From a checkpoint of a small transformer trained on Wikipedia: capped logits.
Each number is 500 + 50 x the weight over the matrix's rms, rounded and kept within 0 to 999. Layers, rows and columns count from 0. Numbers have three digits each.

# up: layer 3 MLP up, 1536x384, rms 0.125, rows 380-559, columns 64-95
# down: layer 3 MLP down (transposed), 1536x384, rms 0.0431, rows 380-559, columns 64-95
up380:481449484418473510571522444582538508510483518511428531443458427527503489520523438501468465421508
down380:563518447502530498472544531433524478504538504477480564443482561581463522483410519466493492503508
up381:581499442451489544410462524492478534462526535647562462569690536566516510420458512473510532535497
down381:417450452465517538506538434519561522502554555439322607417368395453478523607489465540456472515508
up382:468477490496523547412516518457516473538491480598516601474462638482508535556572516482574540496434
down382:499498429552517474502532393498510543420546552485503408584509392541439571372510525516546558480486
up383:495566403498529566452467535502532505428501504572483554459500572463491592625505573501568549442560
down383:449390534533486506607495552466608523462585464397522458469534480501470364448508524464570474573516
up384:503494430455502481427519541482514493526584554494497529520429494479499491508474415504442477645466
down384:484564595514483504584499606491478497519430557515495472537538530498474549481503531464497519505475
up385:584568504436532562479548457479481430492500412550574429534448546602513491489504576508475539470447
down385:479456506541489573544434522471526466407565485482458547481551535512472515459484439536555403519482
up386:487425480506557450474419526524519555466496468532538592542471536553557517462468501442478423533542
down386:465573500487459555510566444525504441537447485468459433439495474388469523532548449502493525395430
up387:475534516543545461505479560507422571564476548494524437478502510531557482472479506445455520499432
down387:480470462493550533503445535513478500482504452534533525513507530494401509511528419527535522478500
up388:508541549491551519464479486532576429486468559533472488498584522451597504441613530597440396434477
down388:554474435572353435498473587557391504508593440385445522480446490447436565588494460467576528491541
up389:500495539522454486513519525512447516490507546504452492511386458487470435428539519543528424524551
down389:467437487487503491552507451470554470462466515476512554489564529478440473486429476507450583440486
up390:510478526515444551482527483525490495495574571486446498510493536533500473487494539531472515500514
down390:505476527498530469503471533452476510558489477493514443478469490513472525501514514482522500507529
up391:445459527506517501493523571513490611520518467495507486494490514530408483487574564500449426448552
down391:471536537500482542458505426518503439491540452532491561529559466457554496534443428506561561557427
up392:527499537574403525428414489458468487540528486545498417633546475440446517420383505474582512414516
down392:591506507472587489442470497467560416447467528465513504402525471535479551630587589532480403632471
up393:404517454510527462527432626536464485502541422376468548441482415468505605498444569482493465548477
down393:549463483499527481480488488503612463536534469532538502469462524558483401521603492459490502437607
up394:467498428477502434496434520481554518472573480479517482476467517490476505543530506477570562467519
down394:490467509519500525513490470486525508495383494520486557526464504517501453526438487455467449503484
up395:446527382554590501449416473548455460489482455431535565491522563527541535545633496394420470459505
down395:448417477506539451530492455461556522444522494549552495533446482478423567468459475488509662526447
up396:513571390495406490441425548619557484476558428594345465550459450348430591427434397456571456530520
down396:557465463411530528456416574500575692327467536588530573464609480555632405516524585362541467471483
up397:427505537496533554474453453576502445543469502482594550421596602568513453523498538526476487587443
down397:493433475545493478494472458528461549469475524532569487493425479533526560517541545485480477520524
up398:511492586476413493448504489451513492399529527544447583341423537473562562531459469452484437469411
down398:616487489466588316511536656524511474559542467525502419446615499551464548334583465519418544563458
up399:506547601508395503496487517472583481505488596505527515522473554506470494503534458514491542528529
down399:457502429482499489503544495487553443499478445501521547462471497542477517493496551450456475486499
up400:472470493528504539524492490463479473524436497425422559437474573452492471450549550435562462566398
down400:575545480469580459458484518541447546507565466501504527479527509521523470485478534509479516503531
up401:449556534447461529540569467487505500427448531389528515479471468516551428497467570477550525450497
down401:423563550603477520383497402477544468477508576542545474467581486520455514510478516434515526476531
up402:491557589534526442571561507588564474567416531472422454532480417486480395419474586441688551459494
down402:550426409650452539459465500454396474362576568573509523490406510520482604598494472614381436551572
up403:483533499503514544517493517464495504538461508466526453480470519506510535493525485519546498510482
down403:524497506494470484517445455500512488466519503500515538493475463501476470505473534499433490516533
up404:511542455454553497553498511519507482514476572486542448454440500525555529544519497528467463502486
down404:448528607542542490522492546437437471555420452569458473526456478539611441487457500499455409515530
up405:535510426479500390458507543541392471518476482467422430500500496619584498511513488480512478451456
down405:582486491534535548489545426497574525521540449547523496582443525485566448474514537616469466613484
up406:528488383481520500547400520543557616474408558552606493467444463480469512476429516480554400513393
down406:467530506456517532443608416536456548554475396424576503442492462453382580559417510583461600454411
up407:508493571471503564464543458431516561515560543410534501541555463494570507514507485591506510489518
down407:520530590554516410559466476471540492566499487544528527497482522523505448471459501507471543470479
up408:472445499603522509408498575530438523401471497401601431470447474536474445624469526510540552451356
down408:605656480439499532519570473493539503618525578605516509418487475415553492441521467498507490524602
up409:478490464513527518522541473549563322489543495472434572594497424485560538458585481539485429530495
down409:573469515450487486458584521464456552397433489594464399425503574457540485525438534481469561528512
up410:476497438499426554498541415545539458499522515406510466494569525505439496520477542505533484509484
down410:563466532473421468491437468473494496465520552493482496523527440545499522508523463569416423457486
up411:487463558494478488549420493381436517599476560511465493556526479519398473566526484482478505488501
down411:547500471366533488544555561510397519454491413398503541412507566480575443457443367540513471468450
up412:512527431520436474498479495530492561514512533509472475485483479506480545432538453502505511505489
down412:498475527510545519499516482504494461493515511487530517517558506460486449531458483515492509490529
up413:613484530510492527478494470468482469468568494504498500462477445515519515548470490575520569436476
down413:493521437441586450549513516459489601528540548449518532501576477537523482491513497514510533452473
up414:533625547535572419430567371509507511556520430562471556498535450483394570441563510460609575482463
down414:478608609511516491549507339592514534524511587512596557445522599528489624401591499441569501475574
up415:525534457494515486569447427468498532487518405464514460334393455474479513427442476499454483456477
down415:434428564474511453450491463477469446508415448469512547510485502590560513516501505445510561513426
up416:492566531540437493583483504451510569455464546556539543463529455493483506534459493570498528368407
down416:513430462476549516519566499501548503564577479503513489555526555584575513502530464461482434526605
up417:512529506502566500489504561541511505496547496526479520482511531491534524491479522440524473513505
down417:489512487485453517500523509493524508481486480492499499499458461504545534465518467508499492448493
up418:420420522465446506550493442518428556420462552442549523538504435486438499509547424560579637460579
down418:508539570484510460492488436595484571490569493420585460494515491502425438547382420528463467557439
up419:577615527552449448438553439505468514496487560596473514448522515491536463461488502565586525458505
down419:476414522488479498500476543482505628506534538493527504509549501488460442410477493498539481538458
up420:499565561563494414427451480406511557553478494583496552497506512402601493537463438478585514566521
down420:529504419501493496553474539527422457595486611519513452487545495522476458662544487503444559469472
up421:540488538463463535512477484539472530469510488531541549438513480509419482493425504500529488451540
down421:464515482526546490526543487519540573559474472484473438510429558503512561460525477553562449505487
up422:554531528514472558528477430477526552507465500524555579553549463488534507544477482543538478496472
down422:472433402509501472526483500493542500505560507451536460460518525493476513509533500498490480537518
up423:523456560393476480473369512548570529539438529480654480535487561470459526523582503484525417577485
down423:475587462457579434489582530460470544533528477445426511542599416519568522483516512456575590499446
up424:505402477462457450472524434488456490469572435546501443461515489557469500493577514465522481428587
down424:560501469443492463473433495522504484452488556501517516553387450604448536528394499546489506527521
up425:497532456518514452474517493540506536522573553497530560500576530507481474507487497486509511515455
down425:502390454530486517489488527487413465560449487510466501498477432485435437537441517556484535542543
up426:479589487478516521457594618637502384388555429415506575485485570478619605558399530488432564428495
down426:446414570386611585515639423455460593478658348324472617478525681467575487558498508422504485533336
up427:546605441478521547480582546593494490437520487470523555447555563472456537446499496565415532548433
down427:428495538530457542497538531350485557627588555547448554480545547496482530585548536491581565455526
up428:540471505533520607484515547464526420483497494532489535374569582502474586492555433490493503549532
down428:515552421424488583445547437432517457499427402499507505425392469564537391437465533468500527603444
up429:561573567572448424492550518537424523450384474567544570485515410521552451473487440461533478461400
down429:576567565373409529551460367433569549498574555466521459501413597485418497534615474522355643594621
up430:494541502497539482521508384498545494519422537438498465466530534502462545481449469523558441588442
down430:560458501564496489523509552493516570485536478592551523533566448449464451497521558573459526453611
up431:467577568513409429459584561318544446463565573541533430515564532496475475582593486469483509473641
down431:400520443625455531491467465593632559685475505591440623607377476582508534454468543567518455490459
up432:544532485448513523472419512530442472565484507418523475481489464456554534452498564475455467563523
down432:421522561451486483516473474513536454410485499479447480487466496520532513527472481493446547456464
up433:532530554535508343491544470526515541530491460429533416490457380499533528486484434446399426496520
down433:461409551446530543476482569454532445522455598571487478512462568498528540544521569496561535475594
up434:507461474564618343583510542672504483505455529455670448390464512462505495371601516547536485402398
down434:452418469590459486449527486494507331574622560530452440442437507555487411531604519460452411495595
up435:505465479474574415483571554549442567478509471519427459499527510581468516524511516430554555542527
down435:436466598528506655581514541444508406487486515486606485472443479438510506483501519525467492524476
up436:506510571464490451571475539564475565498485494506544447363491605533525425603486579432507543551472
down436:577459490540484560414508451417513478567520447490431569508492445535595381400519457580452505472557
up437:564470499530531528542498482537557541537479479476554466446454535544563515451527460487482487514511
down437:458444456530470528550543479463553496511503539509440459530475514476462531483577478492539546490531
up438:555480583491496497530533514527508509516499580475486505546501507457484484463533466601458433505512
down438:500546418501564489504488535495533491473521466533439462503545452482563495502498536515525568516411
up439:461392365362482442491459503627493535534554516541555454502531497531546399500506430524489514500526
down439:563600493605577503587444383546451545569463463479404587541480562452456597492578481463507547452531
up440:497540532601559364438511551435487493445442472495581427452618470445501545529565492553562510585533
down440:455494473511485565516423510433474508526589537526379511558389520473520448481453512504481442398475
up441:490520469460525504475501511511490556531482495454505531459501514474517567548502475462526477500507
down441:543520499529457527479519494472471514506507530515499538471482461497511485452479523510523521500432
up442:500524422524459417492486515513519588482579485485547494439487547474393483524535555565585500513537
down442:504459510517506493470485544475466454501460515571518500511461502500424487491497432447473542458488
up443:458518458485406470583578472546534466542422570487590489499527445524349462484400530580434466470514
down443:500489462546542525510458390524495426497495502470532415452379526518644363485496456536474433492557
up444:511522525465505459454455491529502516487536480530569515503455556440525574549548470365498458542490
down444:497478473527403501461486410426544442477493496538440490507451477530484478491526550501527551505513
up445:601449441574570474601542538490524428519533431442456476431476495474518629577537525571516498503497
down445:497603578482462481530456457481525645552391542458491556535516461544523466410495537546533580447531
up446:489573487542507455530561460586427571547424500558477469503400440472424482504496481471516574493552
down446:523584564578508473406537462522513529563556512456400546495498420466511452437550500508593514409555
up447:575516474602472509448462458387579608534520600587510508599422416427446491510449317528528540451501
down447:479535536497505510562487452528517432494547437423449454544551504547484518417479674585445440524432
up448:528561505533481444428436527507508512559545407516453510561560513493486593509480540472545547529537
down448:447517458440483494586533465504560477445438536472445497476539564506586508499525472394489441511500
up449:473488442429499484432534477461495475398459492422552642413566491546580650473550467515576573461534
down449:496504437517416525540468541508376381510506530547542442501466496510415439539467595507440446485540
up450:526543442551487572535482515472525536486500543341359541412464550429444474497532502485517561535465
down450:440561594573574439604459480403536439461500413552437479534571365512482457414543438423521422570523
up451:500483553432438513550442486559506394452525554485499513465437460557507456514398518601479522554547
down451:439439553470532465454495410474639508527491451535457370464584465515555474372474535513501494475479
up452:517507522406463446496481466455532536423402495455496510525545476533492526467451615490518503477522
down452:499531539521541481477487513499453494481485495541518490469541554500508497408492463571539495480452
up453:551490444525466567419557453520457550461490494530492500513493540578532473523504450520490423472505
down453:457526553463502476496495509448527522511479496481517432493476522551493568455521576539529513541520
up454:444618518546475516492472513573475471519460438403580481497515453494474489515503531502545454512472
down454:559509450461516530506485444537488536496479574525526510515401482525566540556433479537517558478448
up455:635526515531475492435451630697460585487513561376482492515450467438480497519507467544610467517501
down455:453474447502449465555613509446397565573451495508489509667617610466470515443557519563483530486471
up456:512509465524515534491464468501461454427457505478419480535483417484549553490489575485535545499516
down456:522515523486458470487518504572559539604510496562508483476526583480528460513466517565513491488487
up457:468426569500486487399512449491546410391551453624382633501591465444502581427431492473618531608453
down457:511480572538571550570496568502469543431477457507515531407528551507517509524597605393438494381524
up458:497537426577525428536506449591575382480493560523478476539521543479512513561464589597512515342413
down458:535484483437460461500449540489349542515435448510515496514578487497581402488515478487451464529583
up459:557506461556535505489552527543539546441506591522513506483351512511590454590462459535563575557414
down459:464531515479501561442451421505445530474500417632514525471474485580543534468470447468516444537546
up460:531577474489592462535528536534442449541569545511463493452456514556565493551554511485545442540531
down460:544533575399479502536565541440450462590428425562504449482568577496594613521488480496565529488464
up461:551425452541519501493593455419450465476506442452492454362443522564580498435526487520458591538496
down461:494529496511437534514457521578552474557601536515517590578602470498485552526541556528435508590559
up462:516505498451515472496410550480589532444451477444542541448477461562478539554506502517563512473506
down462:497546557467552519506515509488409455525462557493560499399483562507505513445486519458421452572460
up463:502632589607482433494577473521436549483490504448408566516482422535587449550494441526509393625455
down463:465496476460508434403549442530718533498482437473471376527493464466515508531426510597519601467453
up464:607549491555514595462496519578587440467477446423480490529519486395473546502479528507464575527553
down464:447471499369535457515545480417426482485543533442613534543537528537452381580498516548469485381533
up465:499508506530527518476525506473470446489505535478477456521532514528470523535536487495536454505458
down465:486501490466498527481512494460476542527491520480492500502490506519529525512496518510487547485493
up466:550395479482566493458488448600587534457535460416601429556572507537435353496477478450551468580423
down466:621456527527496620525412446464502645530525528436449473539483503494626606475505507633426401437375
up467:494534522510441441506550476462457492479537533501537407475617410471610528481482577488501499508479
down467:509439455433548444534442442521527509534463487489539494509546524511558463432475509499455491450510
up468:483511622528462442533480423580486533492434608486460472521469402459576618509447462571448512446383
down468:575462443437455519514471567445567421531589429521511501502508529604455408481469500466460570545510
up469:505558563487595506487498453503540536487478497437557520575511445497500519554387610470520480491433
down469:518519512542412512500544575548455486441441491479536564602476529553560635475504385419408518476523
up470:446504563501563384454536491547482520553456454538500464444416541503539553496550507460529473497489
down470:544542460392482527486471405521488442472474392453528504526503526493486488444465482466420490466458
up471:487503450389524526429539538417569430569580496627390429538556561429462487479541548463569529485567
down471:565484538516424405519392526560457427487485466522489452436438463505464446528403536511560500549479
up472:487507433546438502455530525589571544607417478534502434459515457512535561559477505552492552456482
down472:518559552449622532501471490451466544418561558469524481507473521488458479490494505439500465598491
up473:465453402565524369511596567547504530518589499500465563497480568428576636522535527463537548438544
down473:530606484564470528523471494425496432531518464479420473548420390535426474516408428520501544479424
up474:518479499480473499464481470417533491520447472569512511511583535428513444497411408490540555532542
down474:535553472404494387440469529510450438514534425506504530504504490487488532497535524461493536413502
up475:557491489469439427436466475476507470392528432437521535481381553478494518479397531506450495528605
down475:452553622520488626499512526420510423591555486515499507555571487499530567461554526504527518493481
up476:538472567596453562520516511472531519462534461497585536571532489447531500476587430556502516338455
down476:527546444530587455483468515534541507442473531482538412534527542620344537482450451571612561530513
up477:494530499379583543563474470362539459531625444374536499599637472390665448480440559487530395586483
down477:420534505570395435473488549467414512511572554565515465463441577504368489508420416561471547522460
up478:547565527556558586530491460524483575477575436519494484496468550456517458582458516563514512460525
down478:481560522511557437512459509476609465491535447400440506461617549478483427507481505558651488481489
up479:543517620428377467528486557577498467424503383577512475504492437446485569519614539563454392430418
down479:476555475551498513471570491493460452568482456349488538457463549539527561574382483494429507549472
up480:421494496517527587513564477462503577517543515389508497533511517568518567500585517407440506553405
down480:588441465489540413474499484565476469419468490541432502456538452497541517421384582568522472460499
up481:568495478465496478484462507484509494553487489488523466472481474547520510488509539452483496481471
down481:463497507507513471508506518519529513472493486485503508529526508479503495518490495522545550473529
up482:483500612499406407631491556471492546572562411579554581453571438469480490497590441480489466475529
down482:467551430577442515408552493500508510572519611480488516446480520456475548473545426556437458418560
up483:577509425515558400550531389539537560405568625367509499567525509487549531441487482578527432584459
down483:493456477460442518439437422517491514552380360465574483494477452576420416494444453628398529464524
up484:438368548541547468423382443530466330518575583470508524479560549524542443491569512439420429543459
down484:542564529476403452466506494486505598463526578553420519398432502489471495476511462471541479500461
up485:506488522494480489531522529412495485498468565536459517498551501494566506543494507498458487479483
down485:471522504483511481468464457536519501551506566487535508460501463477511533436504491457526522468455
up486:384394455508537485401490476642484522586461621517501462544571494496498623561511533536509451505502
down486:557528477467429440557522488496494550393531439495519528429572476463442505495464477439541507474480
up487:600466518456422445579562398500507416435473487470441387424508390552558485493486625629492469527509
down487:454524442486547446496524453458456533515567460491490524569433547476443460439477461491586446517513
up488:499508554419477527477519507505474470585448637499543469450549523547466626531512479464516545513431
down488:437461563378581615402518555356454660426642456447345606521577492547471593518550563480538530509437
up489:517451490589544449507473468480585451430537445522517464441466487510476471474516436536542569467519
down489:444548480526524580543587473587574531479450530472395535563524515460578527420468562587465541483559
up490:486488432406452605441418539488532373434507528586556597496358538553492533560519468559639507506509
down490:515497593556514450446487535488442540391458484406532509428481661451517635567438650369432448416427
up491:489536445454478493365425554446505493488480479453519520450567575542565518419476416547522451469582
down491:507522478619396565517461463485445472616544564496594390477483448580319409474494522573465496479605
up492:520519518478461532508478466542479489487472480439490488464499498497466508525475536463556434543472
down492:499458459495589506461488480495548509523535494529487567508495483495490483437495478552487442493502
up493:485596513437478423508538537531361504558408485481566539502525500330462517550446423404474451603403
down493:439515571665506476529542526497490557457536495634461494491455490621520561556559486509488510486492
up494:474445482444576503494422574570483538535496511394561418440543478485479546540472545496546538487401
down494:493487504468479442500528411431508512526460532490413521538519504522485531499508489539533557471493
up495:544533513468476568359435701360435385539607517511439383574441646491515603434561625544499503586445
down495:493552457436555436470539518523589261506432549517444486413490492463433495488435368387591472594607
up496:491525481457508527508480503481519461496534457441495461486484458499532466505507501461502501506487
down496:473467513522538484480488532511485505484473537550496517472502513504494528504480520516470531474506
up497:438572576438522469358554572457564441472583476503500537556405517549551517510408513562550519407479
down497:541510523571600527579583406434419448518480478524470541537533474530450395627430583654482477494544
up498:532477509464482490602506580455511451421576460545497587424389461497378419556445469455503431459390
down498:487509433538534462394547381519482547603471449573534475543544600582553534517565456574484561557602
up499:476427463439519513428517524539521497460490440521514504484483537478463484518484488597486479492442
down499:491443512503516444520523485509464514545432525500488425502500412538500577500544512521496484474565
up500:553549520457477512506519543543514418551471551531465499599525495490397483451535468501462472489415
down500:539498528509505538521439487532534491470513541464543481510481536469451413461464467509456518502541
up501:500550444541480453474541567502457543475533432376572476586539439430429602476550557471472543488484
down501:410516426515539534574535386490518449506407569545423506439412511579477444482465567475595458558526
up502:480583597495555466491503542553566549576572414530460457470497440504520520624490424548508374496470
down502:488438464524490454478524432526574562640520606459520530465400456488464542479544523462520532533440
up503:488483574509426516474498522545600459515514483462507533530489484569421555485522492530465525439517
down503:506527496572534536407511454519487454518461526521520526471441498505526563534540441466599482553456
up504:452519464470565457449541494547524476544499581447516533485390424463620475512415519466484568482428
down504:577549636496470619447476610312441540467434465535464529586468495514474453418483460595541461457650
up505:571512444530617474492466444469475544514522487439562478444457432511491478457475492455502588486492
down505:484547506458481538454541545477550465475473460486473630447561576489455441479546511469516575530409
up506:546479614417499421507488502481504486418513493504512505500586492460513571536487509475504509550466
down506:431453457578583532439485502503520464521469524520470533476545580460491475570489498507514543531541
up507:494492471563514429469468535441496485531455563528546503495592389509468493581515444463455526486406
down507:600501473501542552556544425484545557438457443402470528480371575519512463434499432523486522454554
up508:545520631559396464515528429440399584449510538449438540476491442436545507565478484449607577532546
down508:536509496417650422493523463505587475556510468519522426498535471571474505604493503425581439480393
up509:524578476505539428461511433420495515534516522443468526556536489496572486399553432533520494503485
down509:487479538512505494517495501543554489518564427515518514567509487491473457571507497445478403530480
up510:521530497504497424537535506484495465530488482428543561465473501514550433477547580474505493431501
down510:471452474531513480484477363507548511439479541589493524567466458441497400551462491508477476442490
up511:516555598498444431467559580463592646502495480421494535508540512489500541472485493438543498498531
down511:486409407550528491506387482476440373485533457535567469496474512496549445529559559502473484461521
up512:479462454528446423580549448521548517449512538526552523469478519558431494502510454530536489482462
down512:461515542511540555515480539465528556455428566479492516491554494537544526530515444497551545555505
up513:527511456584503493461571512463484528451618505595419376500537544449487501575510534500449660445531
down513:457456465459600596468574543440577459537509508498591439522421427487495535589502535523492481494481
up514:491520438562484488485434516502470487552504514537506480487498501511511573476446514542551526556504
down514:500518509420493447506420491486491514512512514482524510444510506524483488576478479504542553526512
up515:524486421470499481540499585499545507503596314507490524518565490440582635452507399445555514421595
down515:503543594548454415547518464495401503485453512528474425450509471517498385582462494569490479471444
up516:557538332438566495552553538500437412486443442459447578515399495647429461497412600567535627451558
down516:472364509403517496459490530445473518588546475423569523551475477486540469480511514492520560481493
up517:568445518567585549400533517390497487445480492522454516460467519456376581491500440486519581502584
down517:481473514568461478567461478506521511548479433523500503586493484535516462437541477581521491594445
up518:486538455562474459509489462474524542491412509509438507502478435532487527404468549499429480525466
down518:506407550469480555434534521541569487513564518499490448453487564413460502509577490521510434538609
up519:487545449477544549435506557382458551533514505543547534407496498473358505561531588506582526432444
down519:564549659448536486526462407588605433541460454514475498515522545538621580439422526508447528605532
up520:502473475476451501509509534517591578531524557439533481458552550587495541550416463575419512465502
down520:525478390376368522490564513499449457500551545579548479640472473503455436520479455533533524502480
up521:522508554509404573487582507388480471521475447491477559493456482630509614534476506536523519603473
down521:386550479563465502523502549464482592478540543508509507517533438417595388583465625568518502500604
up522:521590560543469413514425469483469553533594481480460468483467433471584551576510532551579448420610
down522:534482398465491474560531431581404439514499464471472407456558514463354501530438461561500489523469
up523:507487429524489508485556341401445525497551615449521566567550447633502409556347395390457561508506
down523:487506421491406484418521500435569462578507442504447490447508557498372493550561396649407485479508
up524:396477509447551458604426516538555537473418529551560476530548518500604487465529418506465463529433
down524:548505400470559509464598443528527484521554439420503470430371440503314592492477423396578584479387
up525:485436372533511524583408572576594439481570511436501545522508508612590529565553493550449524517437
down525:530508455520481441449560466499349529395528519465496439442563430461569499418512416561541481464518
up526:510511439545474536499475461638489531448516467441420509572461490606554517548429588560409532508509
down526:590509530491456449478456515519611462532458500538481464425452563446423559402580434499517540389472
up527:489556545508451498493522469524554428519534454575541490455562521494480531477517497589467450444534
down527:504543462508444492388486551430420589511563414533517460488456571506427411658594494493503475592491
up528:530497467499522508501529509502467478465516492508486512489495509527523494483501453481480472480527
down528:494483524493523491515505508488494498516507514492512526513509514489494496506512485521477532532528
up529:506660424497497488510486568637517513480534565430539453484471484492540589429503460459518494471545
down529:414513527480495485437499518470588492676412455482595516487676543543442559498472440597481482524460
up530:491489433490539475500520598475452453486449546513511536468495433515488458532536625501537498453480
down530:475498516533498490491421436521514553566526534487518380520468538434520539444516417521497523558534
up531:452480462421508448507487530573340427645477554429526526478512446509589467367471531536503592503439
down531:499394434545430516489577448431502378517449421543407500449393441465482572365518494553524475525530
up532:602410587444655500564485418505524529529518476562511536535487561490596431552476440399514557569498
down532:510609423530485514525427518502527446548470518502491485519516517458478478485497512572504430414532
up533:450546523491514444511492535528442451432472574445460525578575472461537406509545496536553486530546
down533:517479478522448599545469435495573557470473483534569465490552492573475461475515566554453453471547
up534:463538531456399529541487570521516444425505560601448479523561478494480573561439625592498421482420
down534:468446552582549474533516386488562580491551414396481469492413542546497464504515432521507588475494
up535:489555467527465514534538456611528467480435498530486425561527483478431521520496538571456542558425
down535:475454545491515494524452544489443444486473488496459576498518525487503493483473524463514442410549
up536:605449438519545558496454492591531547449513432493447584525494584513434477512499433427382475536496
down536:599560520481457563569438409484474512585615568476558496511509489542547569462557445490449456530477
up537:483588563397423481555520517516520514428489483526504491556404494512445462482502478543479455504497
down537:455488452522540534486527482479482473414505443573459435500538507454484448517539430542520469461503
up538:455515515463448468530472466608425535459542426514505454512507458538430461539453467425413515559395
down538:579395535474623560463534547444499531570506505509469543526446520464486475461521494501551419450550
up539:494476520544484479529456464468549431503380493457540618566484462573397533483441429510495530535533
down539:419537453520491394444507534553484510446548491540583511406470492478537525456609581512490485525486
up540:495515526574492481460465502496518494503525477501565490432548502545547495444481493493510499577565
down540:457498481474507442584547541449544502500478463510454537496546485483470480507484580469474527469508
up541:443463503413488496462534448569560560437475484509477553542500488464425520582389499528532478444455
down541:483535499591487521485423584465444490437608498544405599419468450560555546456547502481452586572544
up542:526551463556517452518493533494522509475493435502460550545451426526506537486529491406514488496457
down542:509484554498501488526539506527514551543497547472520487491508549489446483463501457463580472508526
up543:509539391392557452501521521470432548434461479503483571496487582472507497547486490467654585517563
down543:482495505518506634437465491458473568550439584496532507513457471550490458487420497461445421578476
up544:583485520491511522488480576428480482518418451526529514498493501498480532494516556470545527478459
down544:492583518490440530491501491532541438463533472475456438473527535585480427480445496517550542428511
up545:480471466513457564518476550472536479509476514547494474542454468493440511532464465559502518496529
down545:535487495482567469492537460501480513558501482510465419437516520482460464557541523466521533566474
up546:460523507492479522494496484478506467512535508512523522526482497477454510509489481488508486523494
down546:532498512481519476521522465530453483515483533525477471502509483521455504466551475502586535490487
up547:500555534515480468492536470482523484453472542491511490480533519423513523468485502547486470412512
down547:479470532500477506508440504447542541489527492516477525489409511557556502497552455510501546501456
up548:527484513496434504471485496495524538520494447528542472527506542518503523506505525492524443538515
down548:506489483538517451466493477494449523494495528472482498500503513513477526505524495486497516472503
up549:645448560608513448429566463531492523485585508518457494547592543473477536577493428524479616507494
down549:510491481417503491501439517482569516475575509449456499564530557498557491575483439478495504436549
up550:506431369396560531523458446475423515584530548492535455545531436610513388573528523529529519538357
down550:494506548616490457562523523451514516400497539535494639532490560386469599375488478513498596504581
up551:509444501544423523464466532442557496503551521588503571480452371489416468449512473520488437481508
down551:468567533471536402533471543503499499529442437459504442568561564467551496447414496514561481479480
up552:499538571459487511426478505503482492553591543533484432455530523552559547490534604509565425429515
down552:487466444542454425542475541576447480500421459535521531519425508493457551467407480436566576467422
up553:542496451491482555520496500468488529519558478515547500490513522542489520464451489480493504529497
down553:463502474478527539403523539527507494451468487485459499547529471520474475506545480535492463471515
up554:489575437460422371536501491506426536463465439461416542455490457470483543486492556508428508526443
down554:507529538435531433443587661499542514582590537506531483403457587514556506528432401478614500487545
up555:500642502474392503486527617529476401483550508465548510521612498450467540527601569486399424582455
down555:463376553466449545506442462557599460431386519582486541481446510501379524474375544554564451457591
up556:554440478423482451439509403532565538497623496556497518412538628556523534601427506576504429537439
down556:442421500546513461565499449530422542464458521506565478557596477497508448435458570512511429525538
up557:472586476607528515490446479428472595382471472506421585486489491498530493501451626549528504449543
down557:461514545467549496497528528519574369582473612558496394504442466478402520556507521414587527552495
up558:503417503521418542487448530496505501509560502432465455554370415543540567492521447466479462488443
down558:438576578448579520535559548513571491463467492498456547481531524461501457532482551488558490586608
up559:543511503526443510468432502502552537526533505567561468523491525418530555589456400591490448476467
down559:499478488447494490581498530470348414418440439487556586566494529536506418435383566422496463515514